Weights of a small GPT-style language model, trained from scratch on English Wikipedia: tied embeddings, 6464 steps.
Each number is 128 + 24 x the weight over the matrix's rms, rounded and kept within 0 to 255. Layers, rows and columns count from 0. Numbers have three digits each.

# layer 12 MLP down (transposed), 1024x256, rms 0.104, rows 817-912, columns 160-191
109124115142148135126134158130138139132099084099098148132120120114142152126112118117146129143125
118159132133178133126116105120114129101154122103082136102123114100137137128113114096150077141118
119134158076124115107141125071144141109135152255115117141145154142107127137125103118139116185130
144119146137134118120112149135098142104140129216159183123109103143123059118141095126089091109142
092058111132128178106147113086140140151143146103129150154142121132134120132093044095154113144128
135162180081134124126160128119119113120079128111118078102100162168136190103160166129134151124146
115101145130110103098124085140190113114120138090141089162124147165110132129141165099105114127079
109110112089120143133137113111171130117115123233142137097143148150106066163132109162116117123139
101127127109149128171114149115147125114134100177130130143120124112111129118132157133111105118129
134122142117109114112135102088159144151129087091124133124125134118169124132152146138138106130105
140100130120152177157194105130115143118104149134125140090150129132161164147191120142125178119145
166164150123113104156165141174160144118089125077116136091146173142110128110137144135121130091088
121126127123116119112128144121162138127122127255134207120110132114106096104143112089153131105117
124149127128134124134136144126105143127084159150130136131107095076135097139107088099152103117126
140169163136134096163166138145153119090152113143113170156152107162117138107135152146093094155138
128127158108106120114173166144118109098178114042160064170123162121117144115145120116131135126157
101128117135093114117162118121132156128094093130098153179140090109143107127161105126139123122128
094129117125126149129156118108105114151117133033143140117079149122140133153177158118119099133158
101082130151122148135096120111086138120150137177175147087163063139124070140119114131136105148129
128100153132142110178113122138124113121149115127065119122099143127124095137085123104102132126143
125109131137107104148127127124130113095156169081124120155109122136093130125126183140091107183139
107125129160118140109130105134124113128151121180167150146122157117126130141073155144125116091118
140092118101112134092153113150147082144111104086132088099104125171126114096101141114149114130116
169111125122097138137152113104143119130130115103128133110134133154150144090123120151141161159166
126123119125119118150168105168070129127119094120129122171089119131157124128155150104132081084111
082131113129144116142144116080102111133127142113124088161112100109128131148115115143172115076134
080111132125132129115144142132138158155114135215150150130124122144163150120096109122162117140126
061126143133087125148165153139108101123104140091125112117113085091158181142130150141174112098117
143137116121091116106161153167089114162113119166132139120145093103132159169134122121133127131172
173124132155151120138145137126128123119106130140091143130118115128153132108158105134153145116119
092112157130143117131158131135089144118124127255140184152098129140151115152142142113152106120135
167065115108117140137057140130166134105083177099130089114155113131120132082124158143135143111104
115166107127125157072167108123129124143118149065128143130110093143094153144121131139145133108131
189121109158110138179115130197170150107126131114133134140136123150156131137104095109140157108138
165093122154109106128146128131122129132122159113159135129116163136096113149146134123109166165123
090142124137115198104139163140153109138123114157132115135130105141101117126096149133097122142126
190109171102117137129118141144134099165136112193132133117096153082144130119134126123123118091087
071083111077106118096118164126154120212137113107157167147051130146141152155112117159095118193136
154165146133147171175165136132120135098129129161151128124129113147154119152117067107152153124161
130177115130105138094102117122112177126093160034125098096120125141133110108161110166095120146136
163101099130154126092148131128149143099119167175141170103166160113106125125113104111145134157116
080163074083115096158097141130120138134142150087114114174108143142146165141106109108125175120135
100106124157120163123096122141150139137126125119158103139112127122133106112126113122121125092124
175073104148071102150094100166138098107082092130164104114111147148141158119114117176119108061127
152135095161127124181150087160121107125153091109114117143098111166090121103187169144112085120132
121137122118095162135154150112156112162146105102121080116136140138096061102100076144080144135097
134138136128112105120113165123168160112103092093116115128111131154129140118173130117103146131139
120094115120107148113123174117183120134117148112122155108128143128142139100110108144121102098154
123122103087112125119134110152134147136126161253129255126136111132091121103127132080128117110138
139099136115155154177137151121135179098081088087130110153131143091162087103163143129127114110111
161165173088108168129148135159102153099131081145100127114137151124122146125151117102131135131129
129132129179154134133114094146142100134167091084171108119180130143147115101153131147103127141159
174174120148093128113133134099125153086124124132158125046156146162207158082144149148146115100091
143139117097131141116155110139121118129112097113111129135170161081160160140137127106144114130124
115117116126114186134133128127156136102112106177094129136119138133111136144138130119133084170102
125123102130106171131158131130122099130155092110160093152111110120152157082156091096120103120090
176171058079131138084139117167137130132123103160144090142159152125140127149161097147116105118162
164110143140104128142142081150157094152127134141104171135118146117128118084075135128150140086061
126132105133099134103122120144135131102101165118157119120169106112112131124103140134138149102170
137149143114084131122112074160064144120130136086120144113127176120171134112144130128139105110095
137150158172100106132139096128127125173170104107105157158156141091127137108164119097118109141154
152117107105143159143148099146094138156100180123156078184095174090094098140103124110158099097124
111113096116142108112122098124112149120139124110151155125123108093108119097137128080161161106112
133172127128164115179138105094105142146154134105109096098178155130102118119119113112171132152133
067088113143130118091146162101100141117142125233169190118078131120111087114143155101130167140117
140083108134116127166110125152131089154110132101090113144071113148113096129149104149118116136140
171115133155106165072154179154112085102112164116146130147112103089172135075139059095134130082126
158108104108151183147163128146146139108123158150121093128109141117114116097123105145106140150098
116105116149124078133133100126123131115136178138171137151155099112122141099104139139139118134133
127140116158147094164079121117119134139113105186113129120104115170131151109127145145136126164122
103133131139161103186157110138130140097107150123149102111140162123100109118127149144125118160148
101137111199122117135146110107165139093131121133149127176111125138107136150099128131100101118152
155124140105134169123139125147135090146112177104119133132141102116091118147170113166144146151107
115160101110149114133156098145137142192113108131121109148143158112142130115089103109119172142091
127127109154156149108147118095109127133116122139132128138172130053114174125147137143110151140096
110133141153105113118161134170133152102140112133103143123145138168113112155118115121160137151160
153096102145134137126137139074095122118104144056122122146089062090120133114119101138123127161109
125125146136172141163164118095130157117125079074123118158104128178110082143139122162121115106160
120117140123142100118105142132139162125150132108132146192102130123156082136126142121150038151091
148161132137148134088138129089133131097129126158112119153151101132103097122158101160165134145105
139122142093102176171119095143122120139113131117153123178132149186132132069135163150147117134178
105155087091138102183103104170144123154175143090116161121124152107143118149099145087128137117154
124097125087115173116122096145122169125146159107131119148146155124136117152133129152144124120123
126125122111100123156129132106144116133138100063129124110119139143116136144159127130104104162170
105059117093124138076172129124184120135112121092123125170150135106090095110113103142096109163122
177124181116141144121156136124139060105109141171125143155129148089135129122158125081129168098143
147109096122133123118128141099113123132124081136102119144135177128139141155095150114174101126126
127127125113147115121121126124117136112134151200123152106106128123124144140105106112138104128138
159134186160097149117179069116152166133148130083101122124100165142103079114142099125135134151100
154123081129157110127123159113115149129160165060140107123128109134066095123179145146139117141098
119150125096101070121121125072143132113119120161131142099109143141095105139121125127101138149116
100115114105102126148143148119101112129139100143094132124152166115092170114068094093128149157142
120146132153103096097167124091130090094099111135090141110138131111150170121153119146135113101069
137111121110107126144149139127140133127122148101138090146146089084161097140158166119129112174134
099139115123115148164109121129165093106121110128133103115101126160156120149099111112110133076098
174119126114134082103167137122112148103134141196144218142114145103156106156128144116130087138109
# layer 12 MLP up, 1024x256, rms 0.108, rows 818-913, columns 160-191
104116158165121087142128142138114106146158154144140097084124099099136137165157153168145117131189
080131152152140124086153084176099130110176172160102153084097110125113139076131134097155145131137
097117103152111136115133125166081095164159105162126156106121122114108122110134115115138135083112
135141096158134121145078127135112153143130134133129144130100099144123159177149121131112138119087
112141094147174133130110092167108091134165173129166105180084087065120182169104092124081091086143
117123073131151128120146124116140087118121130127126110164157151117135142094171132151152192087132
127166115124132158129113156158079141140148129169152138139112139126107115123100143157098083133158
142113119141121117088130131113149057125132168126140129096064155084095133116116155136151125145145
128143109153150148157125131144113114171144126138154095104151141128104126119132123101140139131132
081129167137144131149134143141169077162113110131090103169153156116113138108161134120166115067124
158078164127124030128122106165122124146123132147130129130096106155139152122092144116136141143137
154171091081138135074107127146135134125153124153100161136116131150108109102137138168110149123145
145120120155144136140114111125126152121123109132164114085141122137167176144165152143130127147158
097121135121092145104106131136104099119156155118128114120110142121127157132199109152129153121123
122098118137170129103091135136138105093089113132101118156098099138150129131092133104143143162101
109140156120112208152158099112116153100136176116120113143153127115123108094132180099121154106119
105160181155157145161092130145153149155119166100108147105099130151115158146121125133118142095136
158143118153129124090111149169143131113162161125128125114126116120119142098129166114126107140112
122134150143146124086164119073119110092134142159136115088100117114109122102156157068117125127146
141137122130102122132100160122141066102188099132103137114141086162119138108133146132143098133080
157128117120147130122095156143133168125150143103103133132120106119112130136119092106140133158151
122146154114126119143119113174080124170160124114121113115143122168060107077151111153125160110118
131136127167143131124139141167165120120164157139141149139167143150111138102125143141098128116103
133148120165107081130133085141106131127157166115080089097140095123114142106095089139099179123123
145119109175100119121088125126119125106122144087119143122158152156094176140130126089100143132169
166160116147130160103104123129101086109127146166119146099114127115147105140155173141133171135140
154156139132100150094091131157126125132155161115128132105167141152139142143155125146110151111117
094135197142140098156144125154122139172143125122154103129143136156143098183098140153112134121146
094126101112148113108145140133144062120143125117119111177119104127076180101128172148124132136121
162140101142136108119106071092098133142095111152121140100162125106107138114132126130108114104146
123138102162138107139158146120067143116151137101101137142128104151123147151121133141093204131104
133131147122132131134154164172126135158125111114140132102091120138123144096159125141130126127130
122129119150167160123115144115124135116144153115165146124124094103109131103136143116125117120090
116095126136144175084092111161145126125091105137122133068168105119075147082112164186126153148146
107093109145133096092127146117155091092127128126146106130121099136091139136128117104130138104153
128110113160141144108110144154111129117090079124159077139131076149155151107118129145122106127123
161115137091098152127122135157096169094118155090065087146119086124123142119103153141138131113134
141194131164139156146139139143152193172095116075134118130079138086139168134158180120092175164126
106171113151102147089099113177136152132123151087084126095108109153115165124117100153120103092138
128153120111135102103129100122105106134120098120139116116125137120105155129176123156128133093113
096142133137139156134087151142123135153195148121098097140114135164124187105135073155134137108082
116144096139134147126121087147156161104130128143122104159154143127142120124095165164125161099145
094124149139098113107077131150113171143167119106057110157114106157138192123176099124114134154118
124146102125143109150154099150153048102143077104128129149131126131096147114142138144156167121090
107148123148138157131143155122158127121145109146166126123113142128077122150100150143105128136121
135148160145169128119134119111131143178142161088098083135142148163142141132110105135137149115118
130185133132111121129182136113121116141134133088138121138103105139140129092123116129167157177158
114156089131159124096094109119107064091084112178119155132157123114132094122116130141131122138106
151099117130148070117086137180117124129160091129115122102088127113131147101125161133139137167118
195097157136115107152162104111132131092170119127165113171100112111161137072107093147078140122112
118137127101162173101116113139140115069130154131130132143147120125117109120115115111160109105117
102137111128162075118105141123162134114150174133135109143149082117140154125147116152146115132158
128145137152110111157132112137135130124106143106181086119124070147100140124086174128113115142161
135139172096120103099113132132142133144136155123133147110129123090112136111152088111106138136114
133153123140130115152094111111174127133130176118085136139181148144129155124130107109133171166137
121107180126133123173143133148100098111105132143173128162088104132104145139127160133143150113143
113179095145166113130130120121132107108157129147102132130160162173070142150116124178159162167098
153171125151123081113148154159093135147163101111145132116116135098129130125091145117129099144112
127110142113097101076089179156140138110117169124100148165169132131147159096141105109125113166110
131136136131127086097082128163161136130112131138127148108097103095121167132155109124125114160135
164109143140150095123162128148081095124146088119079124069158064120107158154129165110097111134164
131145149084109112124110127138123125108158113114136100128128144110136150103094149098131113134115
103169122126175167187125150118100155138138121105104072106126120104083105146118111170132137134118
145177116149145152119150112150059175103173148133124114117095106115100130115156157149103134133108
151155143087110180101126150115175133115119106138133114107155120137110151118152158112078178084114
141137126150156125169082156154175145130132126120130087176121138163081107162126156105064136132123
147135103121112114097180143142154091151147133139150108118122114133077143116130119123095108120104
109169138126183141149087145136177099095114102120167132112067123170113123108135120141137125106110
175160112123141138141129117116166125160122112153171132079083130174096134091118187159118140140142
146131151138138098124100133121118140163136137084126158169139108152115141156129134138096134101152
151103141115105175137119104145140160137131156090107115105156150121111158127148117151136131110124
117128142138130142126063123194083148149145158102115118108119160113154145119108172121080123137148
137145113137163154146181096100107160099144192151136117153141123109149118126150121139120142172112
092107116147124141067093114130084141129147167114129143173132116179120111116105148161131138111144
130182127136154131147101121157158083140137147096122085122107116097102140099135125160092134101116
104153171130147146152063089143114149100132102151096112136136141120089125117153139148115103140084
121136121127111177079113087138145099155130140134105122112154147109114116108131106124125140102135
117082122109152170066147158174114129133125072116065115123168102102161178160131109071077078157137
143119123147146124147108167120128123133130129127135125114097162118137120185106179115102119133142
110122146104115155116080139114108120156150143119132100122101123135148150105149179157124132105163
162117177105137117129140176116093111152102166121166119135109092118135110110116143149089132113132
073168139173122099142151112142114105098161137111124100113113114142131141140161121118141135141175
120131115143134115138124133144151113161102147108109127155137163121112115132131137111111172116113
127101088177111152083089155164143136125126129149177126124143144120136102121152151114109122157155
132133152162125108122109149119126103109165095125133135112136068121150167142139128125190097109145
142111162104118136089098160136111142150171145154190120116078123138082141141140097150142192106135
131132137156125137134138138164094084105098110111101138167115141106114115135141149148152185105128
139100110135126133088196113150117098148116128120116122154141152152149133167112149128111088146124
116120147189100136121061086104158136143156110135107147131122139132110145123066110143158122090146
091090136172154139125088075128133095138103178138142121100148130114149110107119129141107178102098
149119145134136117145172110133107138141137140082155096102132093137145171104183141086061167155113
060134195123147156138095109100149153111187121092104099058168159093119125120102109146160185092116
105112126129123126114149114150144117097162076125144157124124147140080114161114176109146133086162
135158114153121104111128099139054113136113130073129128132113129111136153099122131107077129118142
117091153150136119126079108153157166131118106024157134115099130161132195130166182127135120111148
104150158130123131109119111153168136131143084123129131130129154116102156158105150141088140145120